python train.py --num_hidden_layers=10 --hidden_size=128 --num_attention_heads=2 --num_key_value_heads=2 --head_dim=64 --intermediate_size=320 --vocab_size=4096 --hidden_act="swiglu" --norm="layernorm" --norm_place="pre" --norm_eps=1e-05 --positions="learned" --qk_norm=false --attn_scale=0.125 --bias="qkv" --tie_word_embeddings=true --parallel_block=false --init="normal" --init_std_qkv=0.017 --init_std_o=0.0038 --init_std_up=0.017 --init_std_down=0.0038 --optimizer="muon" --learning_rate=0.00635 --lr_mult_o=0.7 --lr_mult_down=1.5 --beta1=0.95 --lr_head=0.005 --warmup_steps=200 --schedule="wsd" --decay_fraction=0.554 --decay_shape="cos" --final_lr_fraction=0.0 --batch_tokens=[8192, 16384, 24576] --max_seq_len=768 --doc_mask=true --train_tokens=81450000 --max_steps=5436 --dataset="wikipedia_en"
Each number is 128 + 24 x the weight over its row's rms, rounded and kept within 0 to 255. Layers, rows and columns count from 0. Numbers have three digits each. The size before them is the row's rms in percent of the matrix's.

# gate: layer 5 MLP gate, 320x128, rms 0.158, rows 93-109, columns 0-127
# up: layer 5 MLP up, 320x128, rms 0.155, rows 93-108, columns 0-127
# down: layer 5 MLP down (transposed), 320x128, rms 0.141, rows 93-108, columns 0-127
gate93 106:154138131124122140142088142119133123106126148178129142161167143099141151159087116123144101110096122129104119149130098121070144144110161142098114124113117105180097139113133138117138110090118135130104112165149169143110129085166139156134085147125086105081115114155136101112110139172127136176142107167146085150118132128144131178156122101092124146124165137124155094129096114089136107111166
up93 104:087104102101176090133130113126162145121097153093173115139159123180100139101139136081121147136117126125130137153128114104105154156120118137156120089129154074162162144136163135118089129120131092115123149092117099101130097145120109182106097110130135165142141165125143125093144111137127138131167120153136122137148122138159121153123163122130108157078076122151144161099102125131141159112084
down93 113:188106092105108130104093124106177095097146145155121129103131145084149119119085126127134108174112113152132086088162133122134096150126144171142136120155133101161129113136159127096120144113115111123189117142129139062112108116140151170144100116150157103091137164144163106127145146161145115142136110111129126133129128161134124152125143102121110122118095101143128132198098145112138112107157
gate94 099:134108095141137137159160089126145132172125107147178157123086116117092134084101142121115099144168115119134106119120089136125155135131173143165140177134097139148169124074121127117115126119124159146122128159132119116089171112090098141136092130104138087152091143131139150118101140127097118109163165158146117119121121104128142138153093155157103148086133090123124156135109110092174131159156
up94 102:140072145142124117131140121107126157144085119169116144156113117139139165146134158127120115140102144147142079141162117097119120080067166132129126107130135169122079117130131085134117138160123146124152051174152114162145117123160139138129114131143118160133121112158135099144118126130134095151110123127092172108098132121121119189109139111114167134155109105145116134155065145143110110141109
down94 104:125099111125089093117116149087118118120121132094159090170119163129147125128165131153190131107087107148102207130106161110148162139073097117125089099157133142122111096151140092103131124169128143129117110131155160195140122130085155129135124093107157172143149144114124167135157102137145142096113126117094152124133101144126138160107124131103130125138118143137143135105108108130115134125130
gate95 083:101100136130121154093129120147130132124121125094122112160154113173113137124165177097150152087114138104094164148143152115111134079121134101105168118151168062158051134171122141134093135157130131138147140096131109127121153105132096145162149140126120136145101168145161129151147133147099126126115138135108135148131163125068133124123121102148116151074117128103172095117134114146127143146111
up95 087:164176107116137121139104122139130090141124078132147146143169139126155123127112198087199124123138142149135150169123129125098120160115133130118103120109115110103119176144081096130139099113096115127160149129118122158115119121146136141133134119086144133118171121148117147107086123163114114096118131143146158073110125123141111115140116103093126084152155138103186111126134153122130092085160
down95 083:126126120138091112068114125146164133116144116171159079115142116166108106112104132114098147124116108119112095127116136124164161113105151150123108147156095174147118130125146102181102120163117116154147096133155140082153132113129168127129115139127147172130179168145121088152151165131147090102132131151114116099089142124092161171110137118139101123124135104079166126131128124115098131096153
gate96 101:157141136176086155129109093141103111109126104123161160147100130157078103132089124140113112107133137150141114140110116136152139121148112121120154133143130134125135111137132170148147184148137093163084142158120109118115133119147117110138062125108120156158085127135119098123084159122094129168161146105132116159147183121131099124130123097111127063097139161127194110143140120114130150135108
up96 097:116162136098137121110155144125107183084128102148110142097137149153105116113095121128105162085140131114156147151079168119107134100108144144129135146082158141193143148159103112106116124157152121162109149143156120099118101095109129097120140123103141118143193152140128133099080162095176107157136094142106095164129129073138139137140140123097131129128141145108113121143127159145123109126115
down96 095:123124118147147169142088138124086128129145164154105128097117122166136093155127115079118051139130133114091140094169130110148133128154140138118137118136148122156108110118102091119132105118067085170113080124114145134123142115180114142141135089127155121155090138155130124113154135124131102162113189146161122152121130111123145117157129112078134156175132124115146133150167094120140144134122
gate97 097:157157118097096124104134140117093105159122106133104146179084150145133134111143183138146118145163106127087135116143123109127108100112131142111125105101139116107117139115139089112139153176139090118100131128129132099142114169116099147090138151124150137124155096159193125072122160146127149158089147113161093093146095187150120114075121143132161136135159121122162105120120125115145113145127
up97 108:111153128133091072113108136089128118130126122138111165105140168141125095179107112148106138124143137147160130135166132123110118136111147103101142137103081163125092132072125123127105184152135137177128075164158144116119128104133133154102113136139129145156126121155164144092109163108143102143132147109127131127125079149165116123094165175119152116141166096127123157085138121140140088133093
down97 100:112117146133122145086125118143153128088158147077118097080161116123144102128084157139146137086125168099107165145105159123110127144123115149119165106129111096104152118177124145113088141119153118119143160127121113132133146167143155095133102140134134100139124131109065142165165112128084164155157090107133111162124155057124126124138135128109108150114128151110144134125126110135147159156181
gate98 066:124126140135120121108118114103104117105174140142085154133146162158106093147140105150143124119112097124158147137163150136151141151125074095130153131096144118133109197183141112110122086130105129149104152155119113104157101150088098104125141146164105100135166098129153195114121124098132125106176128125098116155086158116094125156143111122124172096136131133121099115144147099133125107150107
up98 066:121131138127138145058130100105140132113177150133089097107168151143123126153143119148187143099117105111155132156165140103107133136110124121129119110087156092150148141187152130138122119128133108161108112138127136100144107164102147116118118158193112126085157093161114169112115116073161148114128120165119103113128162131131108111146107120184134140157118112118123120128103114148084110124122
down98 067:138151145102141119115136092124107136167120105159205130178132154130150133136147061133105117142093099155085140130120125141110102173175105118112131155134117126099111134110123098117125120095117156154130127135133097138118146140108130138139156194133132135144127130126111111128126126120121147070103161159144111152089131132128133155126122119110149116134121142096088152068093119146183083141159
gate99 127:128147145122073114119169121094151119170134180120123144115145112106122113072138087111091126119160100140116083172098120156114104129098152111111138150129095151105127160113121109123149101154152111112161146144133108092137137151121161126140126098196141125131112133136089124142109108137102122178133114127127120151110112129122084156140093132146200095114138143141125161158097143119145165135139
up99 116:109115113156096120132118178105143099101128134097136126116107106092153130111154137145135122161154096101097101127118156103156083119178150150108140142162079110131116085085150139126151138128111100155120093128097141139110146143113100126123133115157132141115145135159195096114074154131190093139146146113139161128108130126129094108138119127162100131129154109123122184152108153127172141117137
down99 111:114146144157106134108125136106105138103099143101157126138095113119133137136125117179140097146150134074125118131151104124129100188164136122161157134138091131156139157109122127131115175140139125139140118187133077115113107129131134126147077114113146184141133124123130115091146085126133147111078157146097100128121145145115175115109171108151091150149136094101143109089111162122163077128144
gate100 101:145135100115076105113149149103112123147141116135083122125115094139083121130124126128167098120143100185127129150117153124154122115115129134097137104137129142077119100071139105124140162131130124147097082162119140147102129150131103096130121190108125125080131119150141108138153164139181134098132151102142103140097125162111156136158151153185128133166109112160132167153095121100123161138148
up100 095:107133094128157091113085147099152145115116123178106135110134079146111110154141180109131122118139094143163113104117131134142107101144123131137136142114130141142130162105116145142195147118115125122066094133108150120180143154151126174149124142123136147134127111138121140115133091133142092136175067132138154131101116075157123110122123096133086135092136126147166161115138121115130108192136
down100 094:061120138133091122116126145146127115118133145147156093135154130138140136116167163149149112089155093189141083128118098143159110158183146089134131147090125147131156111116089094110141101134110132091141163126101135148171125105128133125088128106136126109145170090070120100134116134132147108150103111115147168136127150130152160154104120092128114147119129177101119162168122127124124125104150
gate101 093:106111117120119087105130118145084100141155157120136150102087106108147135129112120171143144116141146102154153159133139114157125140085173133136159128126127139113167120135156156089137136132121150199093110134100104115112129123101124154174127152129119146108107114161096154094148124162155086130125154147102143123082160148145124154126094141153148102091112127117191126100118116120141066098128
up101 087:143122142139118134165150111091136146099101077164101119151129156122143125115145125097134109116137117128101115081099129186097164088154107151138099142132131115096075159137122106117086103097136131073128180166118145127114149139160151115129092112153132097121128116101158111161130159126156152123167143129107126108153144116091127130138147184099099130178144159147107144119157135113139110151116
down101 084:152128108131122166140164145139117135138166135144164150166175138117144129108113118096117140081124129145111142147135121126140145094131094091107134199145116180120112175122092121082141120144139121134129124159153037119062129144140119123117119115128145096109137127121133113147118143118153110123164105130093137157139121115127153075116132128104114108106114164110151127134073168134111113120127
gate102 100:122146149108097179101126116111158116103119118109132142144162130183165128136142118123095114114136154071095140102150094166158156128148177103126107111160122134104083140113091156120174132132144172148088106067115116158135144161104138150117101118083121123138121131106180143099140118129141092133136104113093143134143129159111148170107108116139104123100135160151125106139143149132116145168133
up102 100:113159095134120164088138123147133076130123126134121093115126115136077141106154128130179151130120078147146129187077125142144115172109127146127117125102128121078153162135134141133115130137115086144122171143106123110068082125124131135126138092107169125171118187105107124131122106096140150118180121106123125103130095152165122131133135133184116115145111131120130131150132156166152153127118
down102 099:131102154100115158068089125131176147127144142126153151139154102116132135115137129140101133086113106139115089127115169130132145134136152133124122082144169121159109134110095068154166078117146161099100129115142121133150142122107174136102184132137101137148157147121138095122147109138138097131095119150128116182103109134149126157088124115143160144163133089119097160154115114139087124141092
gate103 098:171131185166111117146149116108111163162146127140099152141097085107142163118079135153150091153093103160141117132113107114079134095149134121123092150118135094133152104115160128173151125100099134108107113095119129118137138115151135080117149110125128135138081104168112122106127117146088141110129141113165138117139103098112111186132147112141144103111159128107147177137161117138151114117178
up103 100:166146158138157118132123168115109132154125111103133124169138123123122149145085107143155132092127121149120135126111132085067128128156167106145122131117108147152110117168144146139109088123152110077111124107139141095131146095107138095126168117131141157116079115154115116154079129141125108125109134106165162113130151111131099151171131096129181130148153106105072124177166110175140109103148
down103 099:147107164126155158121163179145137181099129190130153156106123124122079122143122113115146113123140127199154100165115122153140129114152131112115121142133135131134110099105084165119159115141103108146059110088151111152121142128136157072118153155078109132119153137127118106121121122083101112115100117168143115127104121106118137104159159171121128115119154155099102129110139129111116127131148
gate104 096:132134132129082100162122121108119137143125154119150127130120093129156110107117150132135137098182111149098120109115127160138130081110144148127126162099191124135157157184123128120128117151103122149121161093097162144145146140110147096170113159154137161131142125123093157141095133094130129167116139137091109090105144106131143119144115125143047142097088152163149095090130142112155127135091
up104 098:162189103124164129107136132112150128183088107118135175122120129117132148131123137106121155091135098118091152123111091103094143134139096109102154147124141142098126175138141111152129139156160133078102140136130129138115114104090106125151117151129147107148137203187114137106108108158142101127091187102145110136147087136090159159115107103110114141143117122146119141117139156123141140125099
down104 101:134104122094141132079140182091137133164184146105103117113132105130151153148101155067106103112124137084137115145123139163166136135131110083138154108081119136098131127110102146127096154140104136135144121123126131147122109107133113135132118099130130100103145145094141136127105083114160148158134114142112174123125189121094156143128099100180156146145163157134130136131102134102138191139138
gate105 077:166107137113130126140088102109181145126135106110118135108125103124101121114151113178133126140134134116150133145142116168090174125112126114121131118137111120117151148142176118092087171107102078100136092147065145106117159073127110133108097147155156116119109128124124137162156153128129145071108181132119135135132089120139124114144111134154147104148155116179151145115118113146168156087157
up105 088:128163157147131145113186099162128115120116097085124125106116088129139119125138083129136121124125106154133124119141149129132166122139116115119118166120138157097130099092147170083135116139103103144104132112139085167062117139112102130113124177112095089107143166132157107156127083168200104104121124159119104127117112137133133148133127144137134148143105099138140126141193157142143162114144
down105 085:147115117128124157120116117124167104123143113117090124157072125128119115124122107144155125145122131098098106071138142112152095118122120166122131115149156087095094142113126134151069140123116112145074160139142144136121144141105111125174134118120172118148111153128142160126175173125102207118085173116131107098141109105170136141123158090139136164111138119141119118146144140087129142170123
gate106 102:108123114096135108134128109135123044132114132124087121137127130122144130123116085122093126149112112150142120132133122105128133145136148153091087139080088144117147179104121076116130114146152135162142126159143112143126162133124140124134173196109146139074153155184142112113100137151101077110159090159133130140143141147129126097107117114138114162110139103151161121101147120137157141172120
up106 110:121140136120120113137145102108155119141155155148154088139096115111131123116110110148159123112164131113131109113146130162136132120160146150143102165112075149143126099102175165154102089141146142142114119097120119123121095145090093140129150120082077143126174114104072117163148136115124127149149082155119173123108149094104141132148162106165165181154093158123095131096146150122125104110123
down106 098:137117164146096133127135137111115104116153081143148148092138105121104158161117110125111099080166093116131125137169128163134126120133140105132112124125106161129158154119109082095132152153117171122096124104096164104185119134123141143142129115126114130113136154096144103121198124134157080089091146145152109108105118144099149116117128129111148158146101151159148172124139159110120175070131
gate107 119:131121154121137156162129127083143109110100086144113159133128134117126140135113095131108107143149131136161122081124138171141133124175087137159121185077153114116145149102132131142123097124132155141153112133090149112129133139171139111161137131152125183106101115111150124069156137152106102130100143144095103122127142102120181134133132126107121108148109171150157089088152097103087096126088
up107 119:103127139138130138113107104166190120133122128129109163097084123135145147137118118124160150161172117136132163149121112135104090120130118098127178156131145123096139122115125066115128153140143174142146100106164149121148116160113120130139164119144185097097135120149102107118109080114133129138085115106076150137113114176100154148122114119144131102140148112126122115177124096072091126152148
down107 122:142122192144129162126073110092142113113140108115091116110163152162125121119095128164121137110121163073154155125089168126148153142138100110111122156132122104090145096126120096108138104122078119114116133130130170105123130170110098134119101090136134155133116172131133135135122152130120131134083168121132154101097134145092119123158144100116141107166186175157150149135129141120171116123110
gate108 103:153125113118119133173105093159117171093133156129119124106094157138100154145096074099121117126142097167110137149060141111100092136106149170122148145114110111123156125135135121118169105134114136150112134149132124150154137092179115124137170141124141149141093114095122097133150096130136147132096143154133155127118134111134102142113130149167115118095105159185111123151129101098154102082179
up108 101:178127137137122116108119115168099109140153152122121098131095139141122079148099132168120075117131140127118140105108180138123099125139152121142116113147118133159153101146151112131128154170117129156129122079126168124133107108142068118117146145105150184121077122118178144082106109146129115173141140173125153120163169108128096104150131145132131133098090096112156125146109106124111098156099
down108 103:097111102173105109100122149139138118105104121146140139117116127154100102175150122151085115134117128118127091089132151127149093106104152104136117088114116125132211128143118154114093138120148159132139090154132132161189140101130113135148098131136133122133111149126131154049164123118097144129141152148100101152129163133114146162149137163084111125113100113115171098123165123151121143132153
gate109 105:161123151124112113130137169115168136133151099090117171112130134148116143117115108110128134083177095120127153145152160153069122124139162124115150152094126162136100120096128129150090149101150180090107135140157137111127142109129088136127123090099171131095151149126056139100124089135128143097090109148150120106186119143107116115149143137148130151102136128148140108134122107077113137156133